From a checkpoint of a small transformer trained on Wikipedia.
Size: 6 heads of 32 (2 for keys and values), 6.66M parameters.
Architecture: learned positions, tied embeddings.
Training: a variant of SOAP for these matrices, 459M tokens.
Each number is 128 + 32 x the weight over its row's rms, rounded and kept within 0 to 255. Layers, rows and columns count from 0. The size above them is the row's rms in percent of the matrix's.

# layer 3 MLP up, 768x192, rms 0.259, rows 40-61, columns 48-95
size [ 97 100 113 106  93 104 124  94  93  97  94 114 108  99 109  95  98  97 113 104 104  97]
[[134 123  95 103 208 145  54 147  86 103 172  57 110 156  91 130 156 166 157  80 147  83 122 118  98 115 209  83 151 113  55 110 141  93 174 156 132  91 179 157 114  83 145 141 189 159  87 114]
 [152  98  50 139 135  58 187  99 138 123  85  67 114 131  63 133 134 111 158 112 140 135 128 215 155 118 146 162  59 117 107 119 202 154 191 127  93 110 122 153  84 111  49  91 157 163 106 110]
 [110 107 138 125 105 127 188 177 119 129 135 135  97 140 207 112  96 131 164  42 153 156 108 158 125 102 120 173  63 141 137 129 124 182 151 121 106 162 132 102 129 144 186 116 138 158 114 133]
 [ 87 185 174 129 131 113  48 116 174 149 117 144 148 154 172 106 105  62 139 123  86 132 156 103  98 132 157 120 159  80 189 205 157 111 139 178  91 128 124 180 156 138 102 105 145 176 133 129]
 [112 169 153 124 108 118 114 178 122 177 151 168 123 139 173 150 161 132 117 131 111  73  89  77  66 160 122 161 151 124 146 133 127 150 112 190 123 139 120 186 132 142  59 168 193  92 119 185]
 [ 73 179  85  86 183 102 128 202 141 161 148 168 143  45  95 122 123 141 143 132 136 155 113 107  63 165 116 139 106 126 141 111 161 183 106 151 157 128 121 126 126 166 140 100 153 134 150 150]
 [ 91 137 135 150 154 117 177 130 149 148 101  89 147 193 191  87 163 120 168  97 152  88  90 107 176 171 104  97  86 107  66 154 148 118 124 143 114 155 184 115  88 103 144 158 130 187  96 132]
 [162 144 173 109 184 125 152  74 134 131 110 123 106 144 143 156 126  85 100 141  45 179 130 154 136 126 137 128 104 100 133 138 132 106 135 106  72  65 121  86  54 127 129 209 157 123 159 144]
 [160 110 205 171 138 185 125 102 117  95 131 121  72  88 170 122  87 123 128  88 142 146 128 136 151 161 153 135  62  97 148 162 136 152 117 103  96 118 115 103 110  89  45 152 171 152 106 169]
 [164 143 125 153 138 115  87  79 137  78 136 111 153  91 101 150  69  99 116 125 142  49 131  99 128  46 162 148 101 142  65 133 100 130 147 171 175  87 123 155  94 181 129 138 128 141 165 131]
 [ 71  86  72  87 134 153  99  95 110 181  85 179 147 147  95 128  90 165 173 150 151 106 175 105 106 164  86 149 165 149 133 114 130 133 107 132 131 164 106 111 153 115  73 126 115 138 125 156]
 [124 127 113  65  80 139 124 143 145 120 171 136 179  77 114 151 138 151 191 153 132 144 111  82 145 122 162 108 118 103 171 176 165 104 163 132 140  99  85 137  69 154  70 109  76 146 115 136]
 [161 125 165 160 154  90  89 148 196 113 125 145  88 159 118  98 164  90 111 108  84  80 158 172 178  51  77 192 135 126 170 179 199 150 106 131 107 132 103 152  93 100 140 111 101  97  95 193]
 [162  82  95 105  53 158 132 133  90 121 140 113 112 121  88 135 100 151 115 164  83 100 123 122  76 168 131 100  55  93 144 122 188  92 128 135 202 147 131 122 141 130 169  89 149 164 151 110]
 [148 131  97 124  99 154 164 175 108 164  84 146  83 164 111 167 130 129  96 116 172 165 152 118 129  83 134 111 136 183 109 138 101 142 148 111 163 116 128  91 203 142 124 198 126 136 123 107]
 [163  63 142  89 171 186 130  97 141  88 149 107 118 147 109 130 149 115 157  92 157 144 157 160 124  89 130 140 152 111 188 180 108 113 148 137 113  93 152 145 147 153 146 194 134 170 137 130]
 [157 152 151 143 149 204 140 102 117  71 122 115 119 176 127 163 110 127 173  99 112 153  77 113 118 145 171  68 105 141 137 176 102  85 126 129 121  90 147  87 150  99 131 154  58 131 154 147]
 [137 134 162 171 162  91 126 100 124 101 143 108 177 202  97 171 155 142 165 154 150  86  95 156 118 133 121 178 121 159  89  95 120 166 182  83 224 148 135  97 168  85 121 139 119 140 128 132]
 [122 161 100  82 168 125  68 150 119 178 108 130 124 138 100 132 151 113 145 167 113  99 201 134 118 176 110 130 124 108 125 135 130 169 156 144  76  73 146 104 182 122 128 178 129 184 126 135]
 [172 112 104 143 121 178  87  80  84 195 140  87  76 132 158 123 158 153 109 130  73 127 122 124 103  98 102 143 145  96 166 112 185 136  88 153 192 116 161 130 168 121 135 161  86 173 109 138]
 [191 146 173 121 162  90 139 176 109 101 185  90 118  38 119 160 117 203 148 187 100  65 106 138 129  81 141 124 152 142 160 129 143 108 159 150 110 123 161  63 113  83 117 123 105 147 112 180]
 [180 174 148 118 110 170 101 131 192 166 172 109 111 167 118  89 124 149  99 162  64 111 105 147 168 136 173  89 114 128 181 122 216 160 162 113  97 116  75 122 113 106 139 129 187 170 208 163]]
# layer 3 MLP down (transposed), 768x192, rms 0.227, rows 40-60, columns 48-95
size [102 108 108 111  96  91 108  82  92 101  90 119 113  89 112 107 102 106 104 105  96]
[[142  99 135  67 119  51 152 148 140 130 139 127  98 133 145 126 144 130 167  95 136 127 177 148 149 144 120  86 145 143 122 110 138  78 126  94  96 139 130 124 157 140 119  93 146 145 112 123]
 [167 131 135 137 176 200 115 172  92 116 163 115 145 119 149 123 137 156 139 120 152 147 103 134 136 137  47 159  96 141 134 108 178 139 144 152  89 132 139 103 165 173 128  78  72  85 138 161]
 [ 94 123  96 133 123 153 129 177 136 119 163 106 121 143 140 128 127 106 135 124 137 156 106 142 139 132 122  68 158 180 149 116 114 149 173 161 170  63 190 124 187  96  74 104 156 151 193  67]
 [160 139  73 156 121 150 147 131 149 158 106 121 125  81 122 167 126  97 136 136 149 142  91 121  62 105  88 139 110  70 146 204  90  73  89 170 127 156 144 106 133 167 178 159 176 184 161 184]
 [107  43  81 127 113 182  62 147 142 121 154 117  87 122 154  39 171 148 102  90 165 136 136 122  94 127 130  95  92 150 110 156 125 140 119 162  85 111  51  98  83 116 122 100  85 125 133  95]
 [161 100  59  73  85 151 162  81  99 153 128 118 155 138 131 117  85 101  74 174 112 207 113 185 153 138 115 148 134 197 147 143 141 142 124  58 147 156  82 187 113  96 111 103 123  86 202  91]
 [168  73 136 147 115  77  65  94 148 137 147 154 104 105 119 136 138 157 157 119 138 153 171 162  88  44 152  99 102 121 138  95 153 100 113 130 169 112  69 104 111 120 149 160 110 112 110 117]
 [116 107 175  96 122 136 182 137 144  70 173 116 149 152 130 149 146 136 126 123  93 110  76 148 126  92 140 171 163 160  95 176 189 139  89 138  94 122 173  84 112 208 116 137 108 130 138 135]
 [164 116 160 101 125 110  78 134 146 104 122 118 177 118 160  99 172 111 196 147  72 108 117 134 139  92 101  85 118 161 110  58 118 144  89 130 126  61  88 107 132 121 151 106  91 211 131 152]
 [124 103 136 106 110 161 107 116  99 124 140 139 165  74 133 134 141 178 108 133 120 178  98 145 130 147 103 113 155 138 121 153  97 121 135  97 115 117 159 152 142 159 131 114 181 163 128 134]
 [135  78 115 147  79  98 170  95 118 158 166 113 142 139  82 125  96 159 149 161 117 149 162  97  98 163  71 129 143 134 135 127  53 138 180 121 116 152 138 175 116 121 108 116  84 172 136 102]
 [138 145 121 189 174 135 120 137 118 113  93 138 188 141 121 116 172 109 123  78 109 132 135  87 104 176 149 107 109 160 150 160 147 126 167 130  96 136 205 135 119 109 119  95  86 146  86 118]
 [143  68 103 140 175 153 115 140 127 119 193 172 114 132 150  91 120 155 175 193  73  85  78 119 100 104 106 165 103  96  97 127 108  77 145 101 123 153 159  55  93  64 169 141  58 120 150 123]
 [105  98  66  71 160 183 102 109 152 140  91 129 120 140 143 107 153  52 109 143  93 121  92 125 137 138 104 178 139 155 117 164  80 151 140 103 145  93 167 150 133  91 124  63 133 190 122 125]
 [ 89  94 132 140 141 100  94 131 164 126 119  84 165 144 173 123 164 161 189 179 103 114  57 119 143 115  88 161 150 151 153  84  90  94 102  99 128  98 115 126 165  51 151 172 169 139  85 180]
 [146 170 120 142  87  80  60 194 135  75 112 215 128 121 144  85 155 164  72  90  86 103 141 105 179 141  70 161 110  80 147  79 123 132 125 143 167 126 157  73 103 108  69 168 139  76 142 161]
 [158  98 169 150  79  79 148 132  78 197 152  76 172 101 121 103 144 170 120 126 127 156 152 138 128  83  90  92 167  96 131 141 148 144 163 156  82  78 156 177  75 137  94 113 105 104  92 108]
 [ 58 147 106 137 156 111 161 134 172 131 129 134 166 123 123  92 120  84 171 167  84  85 114 138 133 119  81 131 122 135 152 124 124  86  56 123 134 164 215 183 168 179 115  94 134 137 109 124]
 [136 130 129  88 142 120 146 148 118  94  68 173 170 131  73  74 116 102 170 131  86 151  81 125 102 123 118 178 177  99 135 123 104 110 160 161 125 124  93 108 167 191 161 122 110 167  85 181]
 [194 187 120 163 119  70 134  63 127 147 130 189  93 161 167 111 118 152 143  81 104 102  67 155 105 133  89 180 100 178  59 142  84 149 147  88 130 147 120 119 129 120 137 144 128 145 109  81]
 [106 123 111 107 190 164 126 158 167 227 106 107 107 125 211  86 169 135  86 164 129  97 121  99 128 122 130 138 128 167 123 119 123  80 119 144 156 172 118 140  87  85 161 103  64  66 120 165]]
# layer 3 MLP gate, 768x192, rms 0.254, rows 41-61, columns 48-95
size [102 112 104  84  87 137  96  85  94  97 109 106  95 111  88  98  93 102  97 116  85]
[[163 175 132 163 116 181 122 141 137 105 188 124  84 122 154  92 140 113 111  90 143  91 165 137  66 173 155 121 100 142 153  80 174 147  90 119 134 146 104 144  90 100 126 103 113 151 158 163]
 [137 116 135 136 163  48 116 119 144 110 147 147  93 132 174 160  97 111 144 131  99  95 161  82 159 132 122 177 140 169  86 154 116 149 115 134  79 123  94  69 159 151 144 152 204  53 114 144]
 [140  94 125 169 126  83 129 106  69 162 176  85  82 148 136 148 105 135 119  96 126  91 103 176 171  72 126 104 149 129 101 129 107 167 102 111 140 192 170  59 133 123 110 138 115 110 144 105]
 [138 122 125 168 154 176  92 148  96  98  74 147 124 178 125 180 134 154 106  67 142 107 115 159 110 155 186 195  91 115  89 149 143 143  87 109 171 148 150 115 167 108  74 149 104 170 114  91]
 [145 168  76 128 169 208 145 109 140 167  97 134 130 201 130 165 158 147  93 146 102 102 101 100 120 138 142 118  55  99 144  57 144  77 114 138 150 127 129 155 143 132  88 141  91 131  88 195]
 [117  93 174 133 110 100  92 141 135 160 138  95 180  74  90 181  98 213 135 146 108 161 170 104 147  94 136 154 118 159 151 107 122 173  18 133 121  94 152 141 112 126 159 134  84 144 137 129]
 [150 128 145 101 118 125  73 162 157 121 141 103 198 166 162  89 137 126 103 134 133 112 135 156 168 114 138 116 100 137 187  82 118 128  49  82 119 166 179 172  77 122 102  81 104 122 106 157]
 [119 112 127 131  90  89 113 162 125 128 124 139 176 186 134 130 109 113 137 148 126 130 141 122  49 120 152 125 162 135  99  74 134 103  90 137 104 116 167 212 141 125 147 115  63 112  94 193]
 [189 111 128  68 129 143 127  90 178 137 139 138 138 114 103 128 116  82 139 137 116 132 107 100 130 142 124 113  35 148 153 134 111 105 158 114 129 160 147 149 181 155 111 120 139 119 106 166]
 [133 104 130 121 124 119 165 149 204 180 151 153 168 165 119 114 150 190  82 111 125 132 113 147 139 195  47 157 104 188 148 123 121 158 138 110 125 137 129 143 150 162  82 113 133 154 176 120]
 [143 124 112  61 122 145 108 119 169 100 175 123 192  92 142 123 130 134 127 160 156 121  87  96 101 190 181 165 155 103 128 149 174 125 132 139 121 160  78  83 142 120 110 108 102 134 106 163]
 [ 96 156 129 123 107  92  97 166 114  64 166 109 123 142  50 122 153 131 198 159 158 118 157  83 104 126 150 208 119 104 151 128 145 113 119 159  90 179 189  61 191 104 172 111 144 126 139 104]
 [129 101 139 130  65 106 148 125 109 155 122 147 160 128 125 173 120 150 136 115  84  90 140 101 119 150 147  94  71 139  90 177 146  80 140  77 196 114 120 112  78 100 101  88 151 175 108 141]
 [156 120  65  82 107 159 134 120 136 131 118  91  75 178 158 130 164 161 106 147  84  95 130 101 160 141 172 150 106 140  70 132 183 126 132 153  89 166  64 178  58 133  90  97 139 158 143 160]
 [131 112  90 176 154  74 126 133 105  78  85 127 121  84 125 115 163 130 131 106 163 138 109 116 136  75 108 184 151 152 114  92 133 177 155  49 156 123 128 148 152  75  61 133 101 161  96 166]
 [ 98 168  72 165 192  51 102 150 112 163 133 128 131 189 161 161 138  59 154 124  94 130 124  98 134 147 168 188 122 142  68  92 209 110 126 118 143 228 128 110 164 146 129 168 158 145 155 134]
 [100 137 119  93 158 145 151 169 182  60 120 152 145 103 127  52 146 129 133  75 137 122 137  78 160 131 160 122 155 142 155 135 108 112 193 184  86 129 138 107 104 128 114 144 180 160 130 129]
 [130 141 128 140  70 149  62 141 135  66 144 105 110 172 130  74 137 128 132 124 168 170 153  86 119  92 173 139  98 117  86 159 117  59 152 141 148 158 190  66 119  88 105 114 159  99 102 140]
 [133 122 128 172 106 144  79  24 153 151 138 130  99 147 124 111 163 172 122  91  99 153 195 135 127 116 103 114 135 120 126 128 148 132 183  97 131 148 150 135 110 123 147 172 101 143 127 123]
 [ 59 105 106 110  92  22 103 143 122 205 108 165 109 136 123 178 115 138  97 127 131  84 119 132 123 148 142 120 154 133 123 131 132 148 163 123 145 146 137 139 129 131  82 141 156 163 171 194]
 [124 124 130 111 161 107 191  94 139 162 177 154  98 172 123  73  98 141  81 158 107 106 135 106 157  92 127 127 137 128  99 117 106 116 206 157 128 124  66 110 138 102 155 128 160 157  82 122]]